python train.py --rope_theta=2280.0 --qk_norm=true --parallel_block=false --batch_tokens=65536 --train_tokens=303500000
Each number is 500 + 40 x the weight over the matrix's rms, rounded and kept within 0 to 999. Layers, rows and columns count from 0. Numbers have three digits each.

# down: layer 3 MLP down (transposed), 768x192, rms 0.0718, rows 292-323, columns 96-191
# up: layer 3 MLP up, 768x192, rms 0.0799, rows 293-324, columns 96-191
down292:533486508493565551564466526510517561453488575415516479498475525532499466498505494551462397581485509490434441431440528556541512474488490592494506589512445497568531509463496559552461538527469489504522454488525444507438452489529558432460385447443483475494500484515483579541462450508474496560
up293:479524478520471507399490527529455454484504464507543549507469477514468538472546525519448493491527546525566557547519528511506508443584552536456472503501590491475551499441544452477492513499514502502501566534552511530546427430488488477476543490489401507448561512515505508528518590531455438528
down293:502486469552531548536497490524535431522561459495496422467492510476526519477444446549380556516499465501495569516491555462563436501501507510466503509480466545515568474565488469569517515574581489457473519459537453475434479535536437436520432520467491454498453511457451540470507490509457476506
up294:480490583507454463549507544559472506527548535459519479512447526527500499519486573473422535415569495491474509579493536529555426497459519521547437557491488479486552548429512534498546552462488494526584416481445485536450404492466439530470544484528497500479452502471545469527519583480551410486
down294:485490497509489557525449423506505509534497517569488488454503505445563485493451509475541518496584477560533516539462451454471510451530508484529474516508545425532435443469499429412517468622549506551419460459533467477413496390523489457528422489496494528477470482491471462513549511457449457540
up295:580555587497506506571478545485488536492566512513470465508484418521496447466472524481495448526477570496554462469534432441538541493492519473510448504526464502463504493553413545500497453532543528534522511460510511486525456483504511489482552489498549522480562517489533410535527594521453485520
down295:490494469510441500510481497491518448515448498504505465507510497507524479560538523559534533505550509520485448515517485501476520543480493569420462504447592530541503511486507509514455540516428439514505450509502464511561502524511440530454508464480501456505505498431488564438473440485519524507
up296:518488545526495482437508534415551524596500521450499494484537510530565502406568564479506493537466551576556463500498562531504481434529550557440443520496494444510594487449529553478493553419452478519576505482542551452505490431453480489511504430515422510426482575451467454489520482553453469532
down296:527534487443530542515463474496465552464488483452528475527447526542440432516514518436515502530474560507458541519472487468516459414478552484621474514443394538509436517454430492531513491468506450516564531505470523499445523546501468591503470500444524481423470515537511524526450461454520451459
up297:514513444525503544528517509533407499502508509505528500552445493485515511498513520496520547516535559507529538450518492520492511494499501435463473501480597498494443525488511498518546589512466459495491544478477454515539489493469466541496445486437473511477535472543489468494510477608490487510
down297:533490554484454455505447541486508550524470536492461501516570512463462504508431507541482545506449483527515457556522523489530512579551529538497507511503473512505577467549489470475525513433481505506508430468479550537528486494507475429514510535488551468467522492444534567521544548446485428477
up298:455552498454521490430539544470537476547562525553499520476510582545441499534498516463487539543563525542534516493456614515491553504499525578555437543467556528554557502492536410546533532410511485378466480419543532486491484441424466553401540426443469508533462497491501449551529453565519462520
down298:478467582435535430537493472521477499464564569508550528496525485488509519476563587490500492533482457520552471532451560474523444509502458411481636481515515544466435435449489519613441514507517579489537467488445564546537535523480515474598548557521530461526480577460445500498434462497483416492
up299:532529512533475493443461509470560548600529493515528462497435527539564519447507591421474476540540539512590469485461483518465500467482539533479501506504535559445525521507539473461512514570528539505526472499492490503532583462446533590407511483543541535507528510474487535574521487496464486545
down299:513438482548515484473502539473496540518516496547529506480517520463504437509504451554548516496551525487520510500466508474433572430535546498473534530517500479575460577465531511496514469495483441546482505484512485523515451506543488439501477491555437517536492484555476524532418513414512405579
up300:518486546525462488511535565579525517505524488519497529531413542506528403402471427474586484539466558513475509557478528528498519482519453473487456570527492488578534531528440482457474593449523416509440481500502460509523516518540497515514522594488526522459523488538500505462530514557456499541
down300:479436437508457469496569464482539504527447456476353492541536472498442497524443482469544515460506436496546439483435501439588511504521545477502567453519492535444576466531497511468510440446556540517559462562503489430512465480523452506483538446498463444547483493477552506492498489548575365518
up301:510549534547486458464466489476500573496497463518470497508501455480552432483531502533496442537480509508503452570460485467539510448505529488549512518564532506485498497520413492496482527536623476569492517534544487545542509518482484545505494502602566526492487514470525585570509480506458488503
down301:498446506478518486466499496511472494547517566514501467524494522477514552541423455515518473468504500400465557503521482489495524522458484526473462498498446474543496498495454533517525483481478554554528515516499497483450497547539523456541484465487510452471456465487512492454530442488512473497
up302:487556409594455515494516498478464496518535483427453548483450525552484509469489550501489536486529524513497498532460537480552458459519543498507394486456499545476492501510498493593518472479505520482545519480487469457493457472498431472408499536466531485447458547491580416538528519523527479581
down302:499498506511543484501450450484495471498504466455507523520551535475470610480463490508546491458436451497534558453458466544505498507461463474541554470556555487511456457500496525508578541536510557541422523514434506464579508503441467504450479446467543499508542526491474479435519460508476445505
up303:460482481504560488546460478458532485468533448473506483496421533505491493540499414434478472569596535495485464565508531541465489501481527535501475483466494463518550488431487476523511588506553542451493532504537544599478482500523457478452533580453462572468485501560538480531539497453487477539
down303:466433482430437486542450574405520513494470503509464542465543484495518470465451548553553557516591555500473469523461460497485574467513505480452555523475478464520559449532432556520526463545515496457462492489498577509504455521482489547488468506533494515488499547471490549464444521503504454458
up304:461531467499565597519484482459538541476491538507508532510458494514603497479461567546452486530467549554509556490445524495552560419562513572442535500571594544490572487547492436546449492531532546417464407556510510548437452494521565512438518547456552469490549504469486429543547555517513444508
down304:563456539476530447518568438470483449455448565530451471532515439454492530466454585431524446501437484527489472464501540453448508444523500478448527520490583545475449525478490471490470509550539417477454535540412477562459509458533537452530467505595548476487482502496483510532435466514457511481
up305:504524496535490501509521516549537500546489569491538451457481514494500516500453509532432534512495484505524492533474478521495466453501537529530483508464480579426502551509494536475461611532540509411502537484491502529529466415470470520373560448439482539570507476608465548563527439434519463577
down305:484428473561484484526488549443501509531523538518470501511497534508529438459469522504509491468516587466550543542469528422515496600451563408516445579521544522545520460540518485452467449513427551512486456582457492445445420488521549464542457516450541468505445507552478446518500518464566465473
up306:515509538544471517497479506503543375570528527521545499528470482531506592445545516439459517520485553538504493592524508443560502489490524428443487502517535492548492492550495567479484573493529449503567508442495498507551554504412398517460578625521526493443475537543529473468521462585504475429
down306:460474484498488482515448579469472512516515479477493523526512489532505486523444534507590467511515518497481528517536565528461437503533492506580522426512480508452509514605501478527496518459545512515564464511516512472511463472519532532441499535551438435532439471431494537523509563503487564457
up307:445504482547542558539445525518531476475521579457472545530491483494533586510426486508427483523567490484509471448545441472570513512480555458502476492509532438505461550544480432558458578480477554447482500477504490559522535422454508547557530521522474547460407484481443474526537494548515471521
down307:518554521540481526535511492509482478408546517432579491533433509505461487489480512474536499385494474584491458458525408512520515423436486469510525457489472459513562540472500570522521458468473520505480470546578527550475537468461479507450532513515563470492453551515558478483480592558472423496
up308:493463505582547540591466507442508511480587506494499508492447481539453552490462513542551538540512485504504455478512494515506444492514559562451436535460519495493514543528471512489536481502479510526475526458499479489484453453388529544479521462513393585476507533579535544467547472492534498497
down308:499480506483518481460523475474520465574508469457490490465556469507529523479546473454477447438523492441509541532467528495501463541468556480494556530525509452521456533510494426513499522474492494455525498519539494556458487453550444487525479483466515549540458452415571504508520507483505515550
up309:533452565490462466517468516519451520507530576469512505594432547507487551471467468510525452493448561487534469490454439553566458541490518486458540523487543475504543493498501422547523510444497451567513530455468508463497551482467561497479526523496501512503459518509527495491512465517478501509
down309:470515475506523505466496498509519545495505482538510513441433399479519454483450557480465500617555472577536485502537570470478489481439527438505499547520516513478554488474502551485513517501549528510455517516529486488532474490546415489512464497546458505545554490508459462487461504456469430509
up310:494506540566514525482433465461479518489611440537490513490411494508495539483521503506532479473525477536531517475515526465500498468465531525470523542460473472419595523440470431436475589522512520470557487531545460498544505502544516522555495485458453537501472528482468456541501423452467464526
down310:452461514519521470571529462520483474542589490493459463472463468529477534530477501581498521465534541512523496459546503512520492480499521579492472499527458511489506500510539480553553499514485463524558478519547535462525478534429491531574483484480463484482453412453485539519414521535471400508
up311:460468505487530487518508527522481519484529533465499506548460480531465574455526392413533530558588449561504472504490517482579488523511549455575496501535474462496488491490528430502521541438513483529537509522534473479448533503484451544493460466493431543466485565614520549540513546554453505462
down311:496525527537561540558483428523425543477522493564578523513480519466521446502421488541506557521469493440511528526485576509470440459501444494492491499473517493440554461418506552453539521464480433555491475477491567562419534487525539486492499457533479472507587532517411545498533529477490572474
up312:472521542589508511476461515427458470441511519488488482483495473519517555481545474549474520579464458539531475494517493518469469493534541458520566571549502539435475467454441417490474526598525511486511407536441535537451488479491468561394452502517458476456533523504486448461566555592531396539
down312:485506529491503474540423502594494503463488588520498552480516447500369497508515546449519544488503469505596544493509541523508519500525452478501476468473422547435585504523529526458532476392443530465619461522431472486471499575471507478536479510521482510485497465436478506486497474506583494477
up313:450463515530549453478518579523503512517487476419499476533433567514541511482519542456497489430539488522484443496442454510524464475466554538493508540582525562456426495467527470466479526447567480494497503520535518519428559520525471600525525498492467460510496515499516550474538469488451495507
down313:527525513481531475553460483521443439536540508511584493493465474519533503504474505505454540521493489562452533484524471470437473468469476567511503546466499477521608492490516534541470478587487471502539544497513454536604481487439499534520457515467555515469481495426527436481518516529470472535
up314:578508559520481515477497534528427499519580480458474567544470536463487530405537537520556519493465497526509404433514493549575523455471514451478506496524465496532506556477503479552541449532475475473466542452454518408537535526529475566508499500467496523514431502596513448503485575544530477486
down314:530539437568470480522456523451552505477527453486546493485477515510551575526453564403467477526484495496481563499473430520473472488539542509498527563560516466490443494506515524447401462497461557515488574468452448524458472491584554457431443577488466480486492551507549616599521493508437507495
up315:519534505521484563477504514535443506501578544525526527508471483527602520523499459501512481415530475501429569460438577517486471491502503494521503529585500540498567552479497499484436486461483542509517516524509508474479547455519529506452555521458447517488449541479568463525555557524498453471
down315:460529502535519365480477561498519507525461525473497450515562520469510475477492583495504444447495557593468505521391460526520534526512536460504462464559514530542512476479516493503492522563491541521482531443597439514534511470479481531519432538530466524512521530563575471521525461441535495491
up316:466442529549492521438452535545430488437560516491489645553448482600447542396468474581602426521490514506480501481488493421489463453453505506536515543493513456588524533517534492609498488446502465464496456491578459490518519441509491504539510490492496520507510578519545482507547566528528485535
down316:475472432605459524533515526516493577508562553474483383441514441507413543527500457463480551559488504436561503505442602521508471546497493463568517387460515531494593475498497434487515481543493432488614548465511493477522480488504570542523566543510497441504506504575452478525481469471490557494
up317:521468529514532575501457487493500500464510546482536552559479500439484490498482431529449510495553487509475534425450406521523409495532546514438492502533486456403569538497474493499425581484581519474507438520575535437564558506496465449513565478547493515522590538483457522566515458522469466595
down317:480547524488497441454522495490539470522441507538471431478428477493544490420469441402512519576535506517491520497531448472449575515494491563504505501485457512534418446478502473501533496531495525472525477476487533415478495522510499537486514468538475507448461535496555487529471558507531412444
up318:569441552549501536526557493415486487484519461493591528479471471466638501444503489539455439554412508529541468499499515529556479472474513468575516534446470530518501503511460478522499478502468528444497491530445437471510534521419507585468443490473479462510433561488530470502546438500515504513
down318:489460463496498527491526448459514490500482543484460463552456505514499523535463511466545597469511504420489504478493456500549536401563521479431523486505488505475522486484541538523501518487550427506532542557494519548528551472510503481527534491525500551561464494543518486485506508427489541460
up319:493455532474558474466471506444483506468493474481490477623468484532462446477490541436475523448524590495512491478403510504546476493533492527519535487544514448534575521470492528459458527529502536547518496441498507532508494426461540506488594477494596530488555568507512513536550565491507480511
down319:470573471448491548470558458519462486526496504522509489477514517473486524514473475496492539494483506476498497433445548544562472534484459495532505414493515504507429463526534497546521421454510505435472498564540513494574484535549474495525519530565490538542514501556489503461502466481565604509
up320:476523463517483515593489544536437561522542494522491553495478540419457467496538523465547469470503528482464523505444449451495517469465513470526561460557503533461483567550474499477467553504520483462443486490502507463504464371440544607476483556530466523474563584561496532516530546512496494487
down320:588451490469507570529504475474484503577426526495485548516472481561488429554584491451553455487544514462446462516536472486448450487477516491550496519464496402441497512483550523444500484515489507518473492541540507453548563524481463442510530518538518477548479480539571503486510538438429493549
up321:530461491511500526559481479449460554519527533509427485525503425494476470531508428494550434471467527497546565480506434449519474412547501548512495523490466453496488532513388512548442574532580493528562513507538530521468481432524495498503544444550451516575436526514468517521508593520491455492
down321:498505513446454445490532493524510510552518546474523459476409515522514497471499450495553507491526542502472531526519528501474487556518421487470567473464460440537467484467481461479485513502478454506519487475464483493470491585508464507497514503558511466519422565501520540483449489543528460516
up322:478480460518569518557452478496499495472497495456524460497524470486453522428486578502470522474490539540451577591447509492606426488502549552505472470549559516462512537564566485505468515527580372481495430525489538534474560399473521454440463477503466490487460493586516539522531524504504485477
down322:545545541570477476512477595520455555464498547516530508435539544501529508523469455580514475505505545532462489515521457585584583553569451504532508498510506478478542562447448468556553521453481532533558520507553473464457531536524540503516568446491510481503452532504571494567551552487449525550
up323:461499512537573463504459548531510464475518471442485521519474537486557532530531460491473502509549490479471552435434502527512468476488485498506490507547465533509529563471471505531428447562556481595464463445546543503621476484530508483447457448503550472513410540512448468501566458547505467465
down323:532477477541525523539540496527499491485500451491496522559539550470462506463502456521525507489432610398516580486447477468469456451567524584529422489509534495520540510539480421501493471492538477448455508618544531489539526464448515450555519534506538485516482421477537496497454490502496521552
up324:500486585541483540460508549500449458516558454550459495494532505468501466495561528528459541449578522570504524410533478469520511413475540469526532457486500541478519467569412512475460499535506556555454466541539523504567589487468499472442514543480469498501506538592378467512499485483528443474